{"num_hidden_layers": 15, "head_dim": 32, "intermediate_size": 384, "norm_place": "pre", "positions": "rope", "rope_theta": 71600.0, "rope_fraction": 0.5, "bias": "none", "init_std_down": 0.0, "beta1": 0.95, "decay_fraction": 0.689, "decay_shape": "linear", "batch_tokens": 16384, "max_seq_len": 1024}
Each number is 128 + 32 x the weight over the matrix's rms, rounded and kept within 0 to 255. Layers, rows and columns count from 0. Numbers have three digits each.

# layer 4 attention query, 160x160, rms 0.0949, rows 0-31, columns 0-159
111123133111157127149065130153136101184115186146137153071120107143120147128141142150163127130147112150109155092131115109100079133102132094105097147094124031112125133114086112082113124139159145102072142099042133138161121101167178123108164122170131101147137108088046111153139127103152158095106153112121086130096151160098106120151161095134163116123190123175065114092087155163059126163153128166116103096164112147140125091168134090148121179103149132097168166111124126112141101096117119
179144175165159130070141172099097104123141149104117144135145186109127159166126146136170153113092117086162141114127149105131086116129115092176122108143100146130115056129127112120126142104117144149151106131098098083095131121153083116060142158172162091140147134145123114136173188134172109154102137129089116131075177172162106125160116116130150065104123116120096169154074056170155100089106129128133207116126134117146137081120172148156149104099134162200118130112140139155109181091153147
081104122012130123111143113181104131094111085112167189106128045095130114135124114078097164159080102037152107128106173146220132135149132100125125168089192095169165171088080140154151118167134158095134084139185162147146108148125143148102121072151103139106143098168118135113094081173111091157148121085078112128144102108101124178148137119092132135144110146181099191151122094124132141189150113116123107127149148155124115106117145161163100142138107148134109142136131123135166090116124158
117145120212077146146124150153082140125118157148089091169129154098113159118106146130144128118155087159122180133161115140091094136135146089171167110130064127175117101121126152137176134140164147152098143069129075120156125103123125151141141181120154116105094084098174169064146090148183126105143158121155095145109163132152121129127129145121120129122182167150157087149110137173103152120110129123164111153128113092115107147168148119127134145111130107134126105159130111172087162142075089
107129181041106120138119136189116077086082069166108190144120025162161128122147085106153142186141177058185112188129199125213193118081150126111070152121134142130139117113147163133120084038184192140177169094159200171134138126133163157181136119106089121112145176154161120136158108183093112097125122125154172149136025083113174154123151112118145116100090165123103131139177086124202120170115108081194110089174112189143140118119145111161087079166083141093221157075093128069136119092196168
125085137135122136175127135194170168160114142151164124086107090174124157129201138069130116174153132127130125079054163101108121159105112127088084124146156170145182120126088096130099143150137124112079143145083119126106145094146118134157140115171134110129130135128113157171091116135115128134088171145097110115149087091164094165102162163074089094144135146128137129087144099089125122124110123080107118135128129112145130112161129146136154153166165143108152059127118132131118108105109080
126117098102186106167135176155111136083116061145206150108190066183215097165129150100137135179164144111117155087066124024098083114112145117134109109182195121155152123151113151160126112089149115140124169162146128134077152095175134104133082101133128068100127139160174087118126159143073149132102113203063104137124082137118151143124113158089139106164114154063131118165094134109150160181195130118104112144096145147128091211102115138145162144081092130215123061140118111091097180142108098
163094139136132112148155106168162132130148149135143149092096103172118118103105141146124143111149118049147166107112198126127150186152079059113078159158135140168164129137167135157136128155133071090138151119154143103157115177129147121136120069169065181132168112145182161111163105141163134113096100130142134169109132152131089164052170147110123193134135105111127166147152148110125155152141130150093139123051184119122165107123155162165108144200148124092163113141115155080167148096068159
148150136183126136138150128151129150126169108162096101152107133160120136078120106124143121139139144140081120182126142134074162135077108147111159093105181100107099151138115118109116134147143138142184144158089089129126116156125149113116107116118109116112065153151143103120123121132096149079088071169155152151138158127081106111083095111075158146183107108138100146183146142129126116117087113137104078134125131090143097143182096086110108178117185059124144129075145110094081151139115185
107106138152104118106186172159173140078061144089047203135092100179148154122108144140165173109145148048162135159071090183128110176058117116051170072168115146104083116181167083089154083109136107114113102159110142110176181185155187094135094166168185093168146121087104090122134144175123128127152145168123127099130202194143162186067092147176116112172138140120181146093131125095155111152156126126153222162086151129112163123092108174099073115143131136142141130163149147101118106072129165
095134142107167150101095109156183139114164148152136101133139141169142095119159200071153133151170092160095172146130116132133139141115174113103150143117108148091162192071127099082172105146078198106136161074140125070082164154183134170146160116117181149156141113122118141097116046115166172166198206127169123124153096103124084129154146070075158180139078141143119119175109108164060095095155091164110127164139101180094087094141089124148144154102206079083083162160126158171127119151163175
107140093118140147088109092115114149105117130119087156101061077117155090099104129094188110135095154142088121103162126160143117161128099034096137150062183093124128131095145155136118128099078144141153107116116107101160168136096145086173129138132067111151139118144107168129169095160170166172093101139156114115151106116117150120040155150115096124112133172107148098145112114073182138160130127142159114203053132154152182090147109084154165125109067099139117057100069121141148140156114191
110173105167196116138119182102131118200125107168183073112114079124102135119145148114140170150153164127121060066154138111105144177190105137110164185092131123117130115074037117173129144159158131154120203100160103131112178106137147149158075173170061201185146121108169123189141130115147092169117206113188066078140143106177194128150148136085203070114124176090201124123084126096207115124156154115112097072116093139093128083136128127115127090186116105150149121000127079163176118184066116
158104103128097143139110171107097150094073145135151145156135144146089144134145157145163135140131109055152114126155196137171082117061097101169147120150142127085088102097074122095126133064160054136140115123108142193152079091135073131119116112152119140100113150169106069141110139131053111070152137165177141137156152137165201088110080184110184128159101087088157157140200157127131124161139126137104173105122201112070185037177131175107151122135183113078156127138165129129113176220058165
166111111120157161085146208214116120119152124132082115183149129115083125138164120127089103121091199167174171145122114157131119139102167095090163177188086107161122162159098107104226122139095128139170164123144136184113127100089105139116142093037135160108125078186105087143154116126114109159173144140078105074124138140191132111226155099102083156090117151180105144126139116131147113117135122110136121093185084168174205114123130099159129124147214096102133139160116171156091110090130165
139102059114087101133099063197155152116106116105130223166136116112110114117088114129143235139102166125087152160109131164110084141137146124118128137124112118167145218127134192124115091059111145090124124107122055096081106134115138070196059140087106171093140155170217116157090072146142114158123139095127127098102065095142121157052161156131139164169106103110114134154118116143145070150086049046123194164100076156147092115090151146107129120103175098129155093097165151122112171126170143
177139094192166107114134113130163125184130160098181125149113122112140102148201166111141104154073148144149119027148096063171099120122131098156126120126076114139112140143045037143102163113090116170120173136154152134092105121127164134112175137198092175143137056123129112109093103139077110144069135085134084148154118094187143164134189135137138110139161082170195166111185091144134130104130105125134087112157162090049163096087164156135144209207123131134134090125102166146079150160109090
095110125152115133182143183102073096152089161143129104058142159107145173103135128149111158145145138154109171122154196131119161069149193113106172134152113140164071137067127173177096123133177132084129069162117094110128127099209087113247140218130124110157129080159142171152083063061188134114150174162106151218121158111123104187071145123096122109144129181178065179097135101146142130120075171074151128135161147118136113164179137108111158116115161126159193165124109187130119135150165149
089104116154139125119141055148119175127068173118122061113180127141156127159152107071130094192123089139119048151141122074116122165155135117139155110072115079138194132130191147142186124106126122169145112109107126159135116108121097119131163119105159108134171093107135158160144120139142097112120132124135117117117144165152144144149101139127121104104115167164097200142119195078094165061160106133143195135130087181070194192123133119067122143160099174144153108070166112153078164118137129
214174132154178163179119123193127109124131144124150126134089139159145152103177111158112150169108100178121123136202133171156091096136121068116105149091149143133096077158124132154150106060103155193160099114064056123159149079131103106136171095176175121082132146139153111155138165138119169112079214128123104124157163157130145122112161129180157087123140139054145066108056142093168158135134125122123100134148194110100161105205142170063161107201114121117109107131136107152137152139081105
142155152173175180064114142156109107093121110127166111155110164134096118100121219252153148140089178056132162075163078104190180150150088139116115101170162078178143104134193149150136151151131119148178122109143134163125092140080187080153146115106122086103115176101147122097118169098100142105167152163112096126110145137199120143127131078156215184111178115091165094174121085101121140134080157191096143151144143068138171173097099114074164090124142095114107110136111090223141101142141070
143162166103193114108084135097092173061143118122104130066113096159148191120124135125148191117129157078146086114104141088095069167141150088124092120128154168136083122130125125130170094139125166129196126128192179053099091188135129221197093052123121116058112101105154150141109154146163103066190097122143132151136068122092162183148133148104061140126095060129130105110136133124150107117137093168112172202146108149103109104152124099104131093170164133172123066108133138090187132055121047
181112123175117121131158172094119104161066113180112121141093168202147170094064115068081135120111113088088152189094114172118105121113143119144142082140054100159109097153113107085128155123113159099079067148102195143155086163094143170096122116172146112157063156115150170184129138123139107095132140160104173127137221124168142129111101110119110150106168193111141091182097181154101106133162115112108119115124112094104165144089130111159078098077156127158113104089149105140111154118173087
116135101170116152205155135089071163102190087190161138137144095140155135084109168109164138150106106148070135106146123116118138192097106118142071132087131093103064080138155137094127156105186065163108133198141139144111156126167084123118139128140066151130121129140163101107146146116097145150136146123117180133141096163140152113153135167104131116191181077141105157145100097103160128080136072139138128150096178149104106102133163162100159141173100099131130085161116120076109132165119107
137134105135125152077146107156097145111103124204135068096119106132178202068108188160091084076140160173126086123097182120148068119141113133157169056189095137112140086146146127178104072132054148139144103093114198122126148143122178126081162121142142119127150081118106150116143075140216114135138172117105101131148157148072149168084098098178129130089124041168160123178148155147123088122077173115132138098169131107114172117107087179155067103062142153154177168090164094159177128119107145
170150145118172059094092102137113125112105138131150131129112117099065124074100193184106159155181096101164185116115078139136130141098056153129084137130150105186157157142095135143161120150147102124165176142126098159150134174104151126147117109161169144089162128130136131180133133114123067172074176218165112139162155189090184179149106199092138184196147082144065119135168115163155169119150153129160160098118161154129033072133132167136093155096157180136050120087109100159073113087080105
087098151204131168070095124140120165107140148113106125130125105079129171084166132162131075122164172148182155127147151157154079147041132126135119142105163158151093147116146139129119118128155128119133110147130071067169143104124167188101104098061172143182144099088172138153142077144122113195146030108094094131167055107116175171109131139141098169100139135144116147139112154191110131105079107156124097142123133110117088133102176074142171119156132076155153113129118137108106101140138140
137118101114145129103166149135161115117091130086162084120169083159115121172116098063190116110166163144096105164147093109118150159158101125133167124133125136185206130129107089076121099151133094076182172110120073193062133125134086106185134130164114165103137100126121114080163143104164117129145107115199172156149064127136113178110134062173097125195144196126157140069079143103160121146148145111081100170161112146117214088132124097109178165134185192100133181108143064103139083164154140
154131133165079174158144178115135141073143141125093141108096162085071127091110148124186122128158119091113161111145107102123103181077105156156158109132145118114059149250178128095129120034128111189193153104126149111047085140173141108137138116200133086148127142122136065113049086177124166082100141161094100116111150138150228103086086081102086147113135096108201108139060134087168103168149150138151107099108112103152138129172148124134133126189149115116128135119151054113160138105108150
085154116177181206095205151179127139071212150166139151153072173138153176124138075114156070114109125144109135057137103070081152098143116063167091107094086103105120121140132159199125140125136157123143133150149120096168114109145115110077159138168133136083143128110161127165112158137154085150091121199112072131118178148141123128121104175116124083125127162120126162139119136127125138122088139058130093142159142122174143112072139164102172151145161169113140103177101123167118159151133197
119047116130168089150129144162157101150090116085138104149094124130091149161115177151116181170174145184095159189171164147134137138092098132100181152107125170134170156148123145171115149108167093113080169113151130140134115113135158175104108104173093087120196120125158115117117097108120130117097127183115123137174205075105097213171139158090100141102108155164181119117102088123170095123080072083159114120081161138106082150143138131097141169159117145157143097113112102133159080140170151
116191091096115133102132133119039085098144122150127137136214097124149047118108119093119107088150169115125144096072086110146101136120103103188166142137125138093042162103127162139185131139107131143143075178136080112093089118138076167099145113168159103092126086137172180074101130116157098178157140086113116099150074115138122094072116116122142168122085127174147163178074127107176095076074106076151113128102127135051060113184149112113167108086172131155124108146125160142157134161174133
# layer 4 attention key, 160x160, rms 0.0999, rows 0-31, columns 0-159
106075160159151156129105108127138107129145100128103147084139110149174125073111134135109132127147131117147149172093122122131120157082121128107176112128121118117135111131088147133117203173142169145141109142154133049095127142163154140141113126155168103167141087146154093117133113183116082109166148182149140115130063127150136108151132129113164127142159119131138121151095129139153092162127138147135151137108074106116106112186101141164140177154111173141172166077160154099138142108173125
146101139107098099110124171115099134140098115104130169168140162131152120134123158079105105129092135142129134130189165099089174131177164161119159157108159129203135125112136119126128165136139085113130133049137141113105130159069104138134123123113165115159110125099110101124135086114089119120119165080135097189160127180101133129129108174155098154176145188161090104123124134121088183138191139116110099087165101116132151132158109128128127083098140126168143138130136102109147133096125074
172128177169103124095109152099074125115150109104163188055138110144163154127123033127179184169080163160108114159108100129154191145118180112162130144122147134138154134147124110112125109128097134181171122078163114130060136125185165170111132155093130157142147192165129092155195154162135152106133109132100097103110084131186150119100058170125098127190099173062193125170175107107139165127122078099140157131098149089112123142147114162110118102138148077169107145157094133127133131172147109
113117114100138144156136105122177145123139131118119104154109152117128118125127138121109137153165138155090125090174129119123103083146090136120115125113109110143132093056134141110122106123108117129121108124123133180124118101146137117097111114161114165087088136112132137098143126128108150136116187120114155127142144134138124100179146118114117103080129121121131143118131108127195126126127145135188125108077115115137128127094142084099160111172123111099148155181137115122142101091049109
168047194142087150140143128091132093154156118147183237086118089147198148107184150177156139143090105110175135126095101124166201114085117106178164113175082083120135147138037072127105133087118105107179139042202128121084141205184106148137144086095114095196161149189146109138229124144147182103101188102154110167107098211144132065159064213050140161147131198089138117134096096157103158189143131101127118135117121171108101134158179187142077062128099074134110116165130155106175111148160149
139182186109142111109166073155105182155116141101115146126103117153095105137099121140133116098147151133062171146123149151100082141115124146108112183109156138122121123104158148147181127150125132064128135152105127087106132133119154105134148134122173138085125148080118181137112102091130086109116169142136126131079123097148096141135114156165168140161107138107175156071127098072123122210097129145136149115142099103098114150135145084117153173101103125130182152090115126115115146056119097
221165077135123092113125117071104118144171111145196167086097114132134155107158176076152158167124067147128126172089156104207147130087190125136077119165149118113141114164079098154063100097164085110102152112159130140096135161142053118142138158123099164120154221125148086137139171175146200138171092095118095097113125084107094191070141200147198167145154215081067127145109086118103134155105114154088137102160201113134161154153120123189130147124081091091077123130104131150070122155154126
068133156166127056127137114120107128146076133110070133140105123076136111113144170164124136161162140179044133086163163150117204136109110104157114141093173114153101171148133136134160065119069102137181140123143126096141103121090164123088102135128118130135098077123133179092157089102145179131091135153094139139102096167161128105156143108163095096118158095131128109139101095093129151138180120167134129103126157158098140161163108127135169100120098117128156192111217105169071155093160105
099076100118106149146152122140155107114178110094141123098096137143155157098160081091161132106169151110091116128125139127164161069076121164142132135151157144122111193208152134144082127135150154082097115134129126119103097140132114142169121203111150101175119111105128126156106191098119176152086080126137144119032128141158076103175084099130132163156151107109117121102146125107101171139146136127100099135135144126109170164136131114108113129150161143102119168137162058134160183119151129
141151080186138164154068123122110127135132135174123103139162107068170178114211151108101125131151085099195136125113160176121123117168126103160123092083075112106126092155127163128125139151134081158134159107111137185084121084145138112185117189168193131114128115119075128152112144164085101149142136136098126104098107151116116137089162100133119158127128107150106111184088197179148155173155101180179155117178177140129143094149126127168119186081107106120123169138200071197141093118133187
115108145120207119112107105163106107146167180124132018119101144098099117164104133099103122122134128081196128150070158124131072182093101099073160158128170132159139119051089134159143157179125106132112100114179102135089134109138120162115139098072152121162119118119095168107164121103126091087117163098139110177105113126160078116103106108090059127106198080138120103097173103164145178151136093110119142121137109118186119087124141140052135164153136195134137112131092089096155100090133092
162141191218161131151132146155119169085126087102135099131072126137114088151180197103167100141095099112114126157117103119153116093185119153127135174132111072089104128110119148174108086138076054114172081161141161121118095161130130109106107087121137162171110068182144108115191173170146125093124147114123154155072137086121096161138151120150143156087133145094102139115130099118099128133123104097143190149123134158117190143113137152092095159123178145081067171059114095114156132119103173
122149108132085132107152119143087137127062122124074160082121120153091098113101114087085138205116097135087159188065146118116119177089170106142131144166160144045116152139205077131219206102106189162189082137155083070143137128149165108112148177128086163111160134132101130116126067166131158150125179096185155147077115115138082148041130128192151124109138130128148163147100124168083108143098098102096169172163102104175098082147150124075108159103140129214167098121139141085063107089145097
128190098141151115068077081092121158157129175133095138140129157072102144136143103118188138105125146107109144117139143149166171110109190105142092098137127159114132186146157170128111177114161147176140150160192162189117195096122121102109143214124076133142119126075107158091123164167061124115095084143102118079113118193146068140088153085156102179122142199159147092149181124141144105149101109107055151110172137102115140175174134104130144095084187111127110099104160138187119081136174125
061084127127137073116086083106133116124101132147099133160137131167139099084100142186130114145172096127104143067169123133153129152131177166126111170106133147111147136088062092113133137131154130160103170092081109118159113117156096118195133126139105167147147121114084128120110152126123117129136107118151118093171010099132114124135105127064149187123172100119118098119121098201113121116120151160188082158136114142157065081112067170173105101112102152132132111079069167130179156075135154
079139161161136138080135133129069100106176093119095141158140132108145133074107193036124083165146108077142155135144093071185162151213128146118157140168095117086198180107063073155069168127135143161121194156127174136150136154128180151176180110108117173105124128062155164118142185052136146110157153083163073144143112122187067126158192088148193073100134099116110146130114141140197118150113129144147151078137131122125205154126038148133136153123171171166124128125159153131122103130073146
127149124097071111082081104119076127195095131150094152136152121122066158127110071097097142133143046143072149113132147159057137170085206139197152168190169105126153165133173115127149094088120109154158124147149100117148111077144183088091120078074094186121131116091108154140122123154126142116164153128103121134127091108095112135069098072170113124092107158099132099175131150129143046137126168112172170086176198065171109120165115146116128050124148172151135179067142118144068059119099185
078070161156189055170141106166194100124165098108131126101141089149107040100092149111111138140089161221138100146133149112053112087123072124104107139098122128146113127184114108156121127132193107159139106144172176067182169084147149234128196200112130095084151140131121132133088124119086143130084166074146199134098156181125168038149124150111133151181121070106137173157116109156149121125130103158106151070090062138106130151111121081105118157157156122133180160064154083124106129155058048
149148086182165135156089120145147145174113170096113116097085141130162114091151115162128122109139141073107108121181160117129102114155159105140123094128154056122166135119115137118125095100086139159119093109081059100137116141164074149167124130094159093167141064128137138129090110123155140108176117124080132160122118144083184152147138050125180100145059153117156109079127117103134169151070111123149189118087109170087072106156132107135103082162144113165144079120129121094089123089106158
135180115128160141043061125129096159161122182134088111120135135131100109099086197097076047118099053126040150095092142155144144094150165095136121141092104175115098182184168188138157139116139126126116073179148157081165121155143097136103144113112099078127139080155153146170155136174152117138084125149160156163058131112144116154062129115174162154125146134144100102131133181117134119146134147168117132080091163085127110164105090159129131119101160091089106167138138139114125136102184098
144142093100155183140089153097137103092165129116124119168129135123143097112132155177128140148151138161057180148151152156134144121112074153151121088115172131162106147129137153170095162127058165144158082110138144102126129157197175097105126155137118124101067131138218163101140144127175139109157104147126181128167142078095134045094107158106110123098081089116128100187129144164086051107062104247147102139088145073170169168084122131151152144107075117123133111137104141138064123082108178
188085157109160127108070097155099100118150129096169117065089167118174113166144098172107101119141140141160105168129185158111129125232184154108097085164134124160165141112124135100090036158153144072160118092124120182162136189104154241140142096131134172038175191151104166141117126158149145133167090137125122145122116118110126119128148128152125130157140115154129177146102170142182110101103078152105171170167090090107152130051126146108124114126135104184099134106102142128122114075180147
167120121201102172161126122141079095141116118169160107149117181125129094152167205156152117183124104154084086121143118144114154121120117182095123026124121162105126146099117109110127112149116170144090091159136151128109108115115053084152133139219131136161092144178115096136097114131155160129090168138082167090095141177111138106107110138100105105130184089107119136130184139081077127140206160184124097076159114148061119145099109096148143147145163122143156090140153123174144045155087131
177109124108114121165102099154096169121121149136122129111125162140127120184112108117157158117132145105140107163147134110144155108139157146131121103115143139129079169143163088153085054171152054062087105191145083159123166102140108099108143095137102115111091157101112162100146147093139189110111170167120112161085141094129053125119148111105161168145120201090101153115046134122124097148094110128064103093150099154118135085120128066159172121112082101067136142133133101142099143102174116
164137075213169111156176101140053140207074122104141124147114146136120212167082166191160130086160111152125101095173093166121154114146073135152170124160112144112167062128097146100139171150068090197149179068135089151100116181155182116156104133144093048155144100121202132137113141099170119133113090109116079192107177149126123167129133164150103141176181101207168115158170138129140106136135095172191145117149081115089065162129182100111132107129107105135134142074154112168130084066097143
139086131134068071122076089135097136087146133144113131081113138140162157129152143081171122132138104100145118148201105159152126175118130115157060141151138158137158126149150196138138103109162128163123105033200216170160178131080231105122160194122107169119124136093169109126120130161132205089087155121089122115105086106131138182041168116119143095098087107143157039150109140138119104126078140179123132158156129109109150085135069168061115117177114126128105150185098132177164170173203101
136145172146125076109147118146119141092175117173139114150218076148141191140097133155105137178169134096141106125125117135127123116174127147166136141181174095161173144108125138148156087102127104170118198089079131115119097152091136091145088098126132122181153105120094216155112169134145165101105096035068183174132082046166159157137148106100128164165107141123087098131096177133155147100080092146135083153146098140089130154124127114110084134076142141182121150147108116159150130138122151
087156180146169155143115104072153192116117188196179200139168103126132138069136156113144105062171145104145117176134145129130100161122121094141115102126128171137111152138154111103178135168108065088150115130112072151057137139198134129100132118080184172118189133146084111177069098121125070153115172135191166118163068130144089104108104137162190093128081122140186105163107097095116108100112093106087131123144121132143110122116112125122152120167083150154145090045145096092160096144112139
129192089123161109157093114150101102089123192167065066136089149112129118100134150178092067073175167073124086182099098177197175127144126156092148152131162134090124111180135169116145115132164163141086168109152151144147114115094148056144157159096147099149087105099118121171151165138144133152148119167128212114086104146107083144122123097143146166161135125164062141173074127127138163150144135122133171089125115077118187213188135169149124075088109122189137117076151164149084123137075155
151088123122155099166153163105115096146108097086124046137111123157124134083138115108140142129091121159102114106163102124109132149115191125177105180109170101112110124194113194137150114098101138126120103125136098116155129124101153073060138146151128095094156142113084135112083160112127132095157152129124137090059103101087132081086088088159167115114134098127106156126157171118128148102137178149129145098033141091105085094146163125143112137076131121122155217106133106161140124063156149
076126177118135114148176091121141080114121120123122143107195129165112170071188116089099139171162115120106129134094169176089137149094168090107154146159140120137173194168094130141115065116176110177142123091199115075113159063099196133116174126135153075115179082127120129125166111164128159124168132158079177123127168069130112149055126177155142167166097134104208119184146107163171130157171099141157155141077127071113178105148059066069119129124111143161133121149097135060147101119143130
139128121124126152105188160152108152141182170099099094078082141121086136147090094118181176177117184101118148176156100113115072142184086168102135147103080132164100106122152130157106148157096139168112150176144071148146126106161155156146134119087146112110130126092081098125181195102138129105166068112152197111127131085116099138186105154163061126193126101138083141116134131098146152128084156167157151132157106148095122179162114113101155106094114206114127128156055164133152089112141181
# layer 4 attention value, 160x160, rms 0.0976, rows 0-11, columns 0-159
188104149117181144095155120170110172147150151127156115072083126097145081112120093118144110089127183156102171133133118094172099137123157146144134124142119121119083146159116107159148120129147106129108113091167116112138127107047099130115108086154159158090181137117066109174090129099084116125115153127132111143146176171097069136170171134118189120100222096116155110116186103089108123127112166175134145153110211153137132111154103137108142152120130129160134137133180117124140099117113154
127092136124163105138147165076153124178176140128157103130143152139114129144073093112114093120182138182103204123159166115128097138124121082167202136135087158167071066120137113119094150130126141092118137132149136116066148115154158132118079147132157126094126158124164178077149095034130143148163163162182170068084152144083148122093129098188143083085100160108095141164157100132135129149195121087194135099167113133166100130185089147137119162156108160141148107154078069187095119100101120
137168143134173155137098125169089147143174149101204114153115157135180117139091145139124076142163085138150113115125111110119136135106106133097110110128148103135175096092126096118176111125119141115119136167111099116208109155080175147112138150119144201110124162157101095107114139109120126157093106113155082110118104092130159129114179131145129109099151119129151167136158110094174181179133103117167092186141193131114075154152160179153156088190116135119119148080100095113180120113137089
184086162128119155101123103148096121094104073106147153150164119080136031093106124071082065150144179125094147113134094113176152161117152121089105116160171160099114085064131130128098136169122100064181234142139113118147103181100116084163097103151140104178108165161112112111168108095108138084089148139123123151084138159111136166087172088134125082191142158161158157127136173154068158156156093133108167178135193096181116111143115141123149129127152178114127141135105149118118139126092094
122085135111123099106174112178176103179133137142103117134158129130124159136106105125176099133159111121107130180084108120117107150130104096099157137126127127095110100152110136065095166055186097125123113142111138088079150099102112129142198126122121093180120153146057143190099122178156102082117130138154119119136153090117096146112141104124124136240120087148129145177130136165139141081156176217079096136167124068116166140150159162102144138148093131169164117197186113114139132134141173
162157139143152135089135096087197125113107158084093093135164141118166129124101134075150137124078171062174095131163076153118070146102101124169126147135090126188135130114110135114095124199120161107145077182093171138099148168145075057142120090134129075107117137140147137091084107144099111115133130091168173090170070150120112148150062080117142142117162169151086162111159192148127079153082165136102158127087094108163083125145156088132133139131130153096137139168075127110147112095071109
100132112144114167118136131105067101149077156202106109135095103092090147165111113177125151132133106129158103126109070166117121128120145146116156073105126117165131139132106176094116122120159133173136101113119104131086143171172152142115142117142097132115097126117209188112178135126148164147138114113151098182126105135128111109131104181133102093178158107171137108159098116151151165147159092143118079130137189119102145112167127194170134148119091132108094129138131120141097104112115145
189096095115138128120101108153116092141180077108151158121121159122122132123097126226097171168124110127096144095103109111162141085152122113133196120092127151123104154173129128189111081105109118069147161143132138119122144101120156077125133129109151088144142119172114096143152101165129058058088191154049082183164161131156102066126094079104142100132175165127153166125085135152143162094107183166122204114101086157112105139141125080145183108139167086169086059134162162075105135101137092
154109137163146099177125083144147108128129194190189152138129131097181161122146090139147109147159139152113161086141122099103110151124121146092116123103102159133140095117121158133157195172135119122151122105116086090145084144108148119086138148094107094160148120114102071127156133168149133127148107082139137140104143083125126127138145106125170145177127123096119120147153113145131103092088141137124095143144138135111088081159108134142089149154107113117118130098181086136131161072111145
175081129131163176094184166135116168158107145171137140118126146142151148117114133172129160156143166159082205108112065158156066086179142156153118028126113116106141075133139126174130097191130166127181136117146150150092106094166147176149128167113144135134191142166129115088149116106157067136148119077133062144132083123106121057104094150161105126069133127176116179158075174115119139151117105107135175140141118073099134100095148140143067106115185134096094100128120149154165122144072092
186105150155138119132205149161101162119112160116159150143133137086095097142150092190145121140122130157145085148110131137103147077080095123113085124128101137135152126211115118159163129067110177114130113121147181110137142132138104081096149113121098128108102074094139137132160116116116067096101148049113133115162127188104184102081119103138140155109075096136134059113085162127133156106134128088135114175117112161155148152140120133144100149104109160098096102153124110144111154143106180
105133109094161128119171090086216133096211107198112178119139113194160123134130105152179137119158113073076115103098125145104132155120168133134086177104123102163169133171127119128076117130161152106074105068114160167110120127140097138091155152156123191107168096107173129074125097122145114132152138071185096143135105184100071128066141115129059105094060128133124130160142134094138118185155090107144120131159156092099127089160087120105079106080199163155203142129165165161142148127136127
# layer 4 attention output (transposed), 160x160, rms 0.0926, rows 0-11, columns 0-159
137088142137085130118104113137157102121146061130102079165092155156110111106182193100121129145133142126122143143110104158121144147150100094114092085091142166105127109126149148161130186081103070131151092162059084129085112136145137132119135126075140130171101162147116154126061138123142127118197054081083170149135075119176125126064060115152123138179151069153083124086119190123089160103117107125111108162142176122107171130188124080124134094163135124029181070180089121139113137153119110
110105185137076161098061120089073145134085120123080103103129103103196161178134183097129107147161150114191124133162138215052139175133167158099133119127087032120109143055087162074097123134200142137089099124101155175093084134167150113154142076143124127119140143118162158169062128102093116138124161127089090170115140104080143106157161117135130198130107107090158121123124109162054160145157118083159085178086173150089095108086110132145149149090082086125146074120087141087145169087076080
170144155130138175136133133132113161151110151156132118127110101099114116135140139115106074106066128110117109098137114119118095120099123139094163105122142131125093138131119136131145122144100151134059156083146154061134083121143151083137147094125109113103123093163135092095114114095125097110168147083113128194079114123139119038088136192116159059125178091178096158108140080036162170079124136146075080179106118083136125130122129122175082131166129166099146115168077156122118100110145130
121060127161102123164131144120120119111125083146140180080070101091106160152136135178088094127072171112147131122106130100033145111125126157117195137157144117109109073082185105129155159111127150152072157115084102104115148135153108150076119140127087171098115126103130152130098151138116152126164129149098097159140087073133107123139190115077169107154133116117158159172145169131111110129088137104112099166150155151096196058139067076127156096110111156131133186177157140109113111164122086
081141126108069092110129125111104121131097137129150115114097121150133097108186110130113153114109144107134141077157106133182135070168093103092131151153150119123126117127124120112134153114143096169138103137137110112160101155116092102151148143121116082133130130135155107095138141148153088080182097160174101087103204169139168162163079116113157115135140120143153075147154125109110158114107156115089135094086117090154158129154115121173106119094123124153110054113145124103134108148063148
113177083094102162107140104093156094139122153139146158098162029158171108153090119119118182076157091107123154160086175075110134126144187079153163155158131094084114113115064099139126095134113136150085132141098099092166111068156120143081133177155145178160132131153099141100169152140147120157158116125095153165183173079080048168075141124073104154128140123086169099133174145116149130081121055115132150096117110137147172144097125154122162119108105163189123125129121150118118155145141134
137142144120101122184122100104139122147128152116153096169118141130096125149073151137137113099111116087128202158117122085191114103146152112170103133077139118129156112123136142131125100174137148127110119069140137115155090094116115102138124100200171124117135089131107156110164105143096084121130148141077139141060128148099201090184147184155049024132119155124175136179155169137114100156135150131165123141143125186172112133103127157155101146111138113091162130103133126093117109123083116
137155156178124138132048144097096103145119133100104105077129115101120127111233117132122182163131136161159154151139151120088188098087092121178116145175102117106148122141206127173063169078092124216205078143168140143111183127126066077127147149131134133127093119131146135130102162112108153144135114118148153096080123120177134212093109138097137143151154111158142183141132107147158124108112099114137136128141138159162166066100142100095140086150188162101161145148133120129135106091153143
120105107162143115119124152169098155060101127150109164144094117139103148116121146100161084152143169155093145143160114119059175136156106086111081113099146150095137142117129145120104148155095075133095086133150121134157089122190143084163136180157156121147124113088128104136142103131163143138145120120133106154156117140103163132143078146152094138113163100145127130148110119184153141119077157136139095151143152114144129130106125126125149094148080138105127088145154117119130152125134099
121107171126157138122140131139147166111132153086138125095083078172129143175132184106171178112110103113097148151085140102084198152085139138128128130092168132157129148137160131132138074140165188204110142132120176160112122130118089100100138130161065145166099104147062146085177117110125149137111085098135200188101121155146140118110119158133216142155157126130129124135142095168097062151092072118127175205156112125148155153135147150096183144093139179116147144086060150138121131122104122
127143048084108148138105079037094112101107155149108102120099138115102158138107150112084125158102133071066163148142103107175119144132087096093116110107073160079094195106141157113128187152109053159149167094130101127080103132135109131134102127112164118126117074161144133123153156134127155187147121162123164083120118070105164179077099140169149177153133127146114144100149131157080121188151134144110165197144133140137085102133142097108145127128151120185161140168204139153085116111138143
090121135134137117185213126203127172155143105189113126158079138095103149118110148111120150126159132069114131099078184104138095154110180123137143090069100084150142170109155126110151108180131110126143143156160154110104087166115125119138104102094161132189137212101163111140195146139131068125094117108145152149113140122146127160132164119125139094118134156099118130157145079167138093120107126076105166134132133157117146133111155184140134110176082074147109117141111181119136150109097144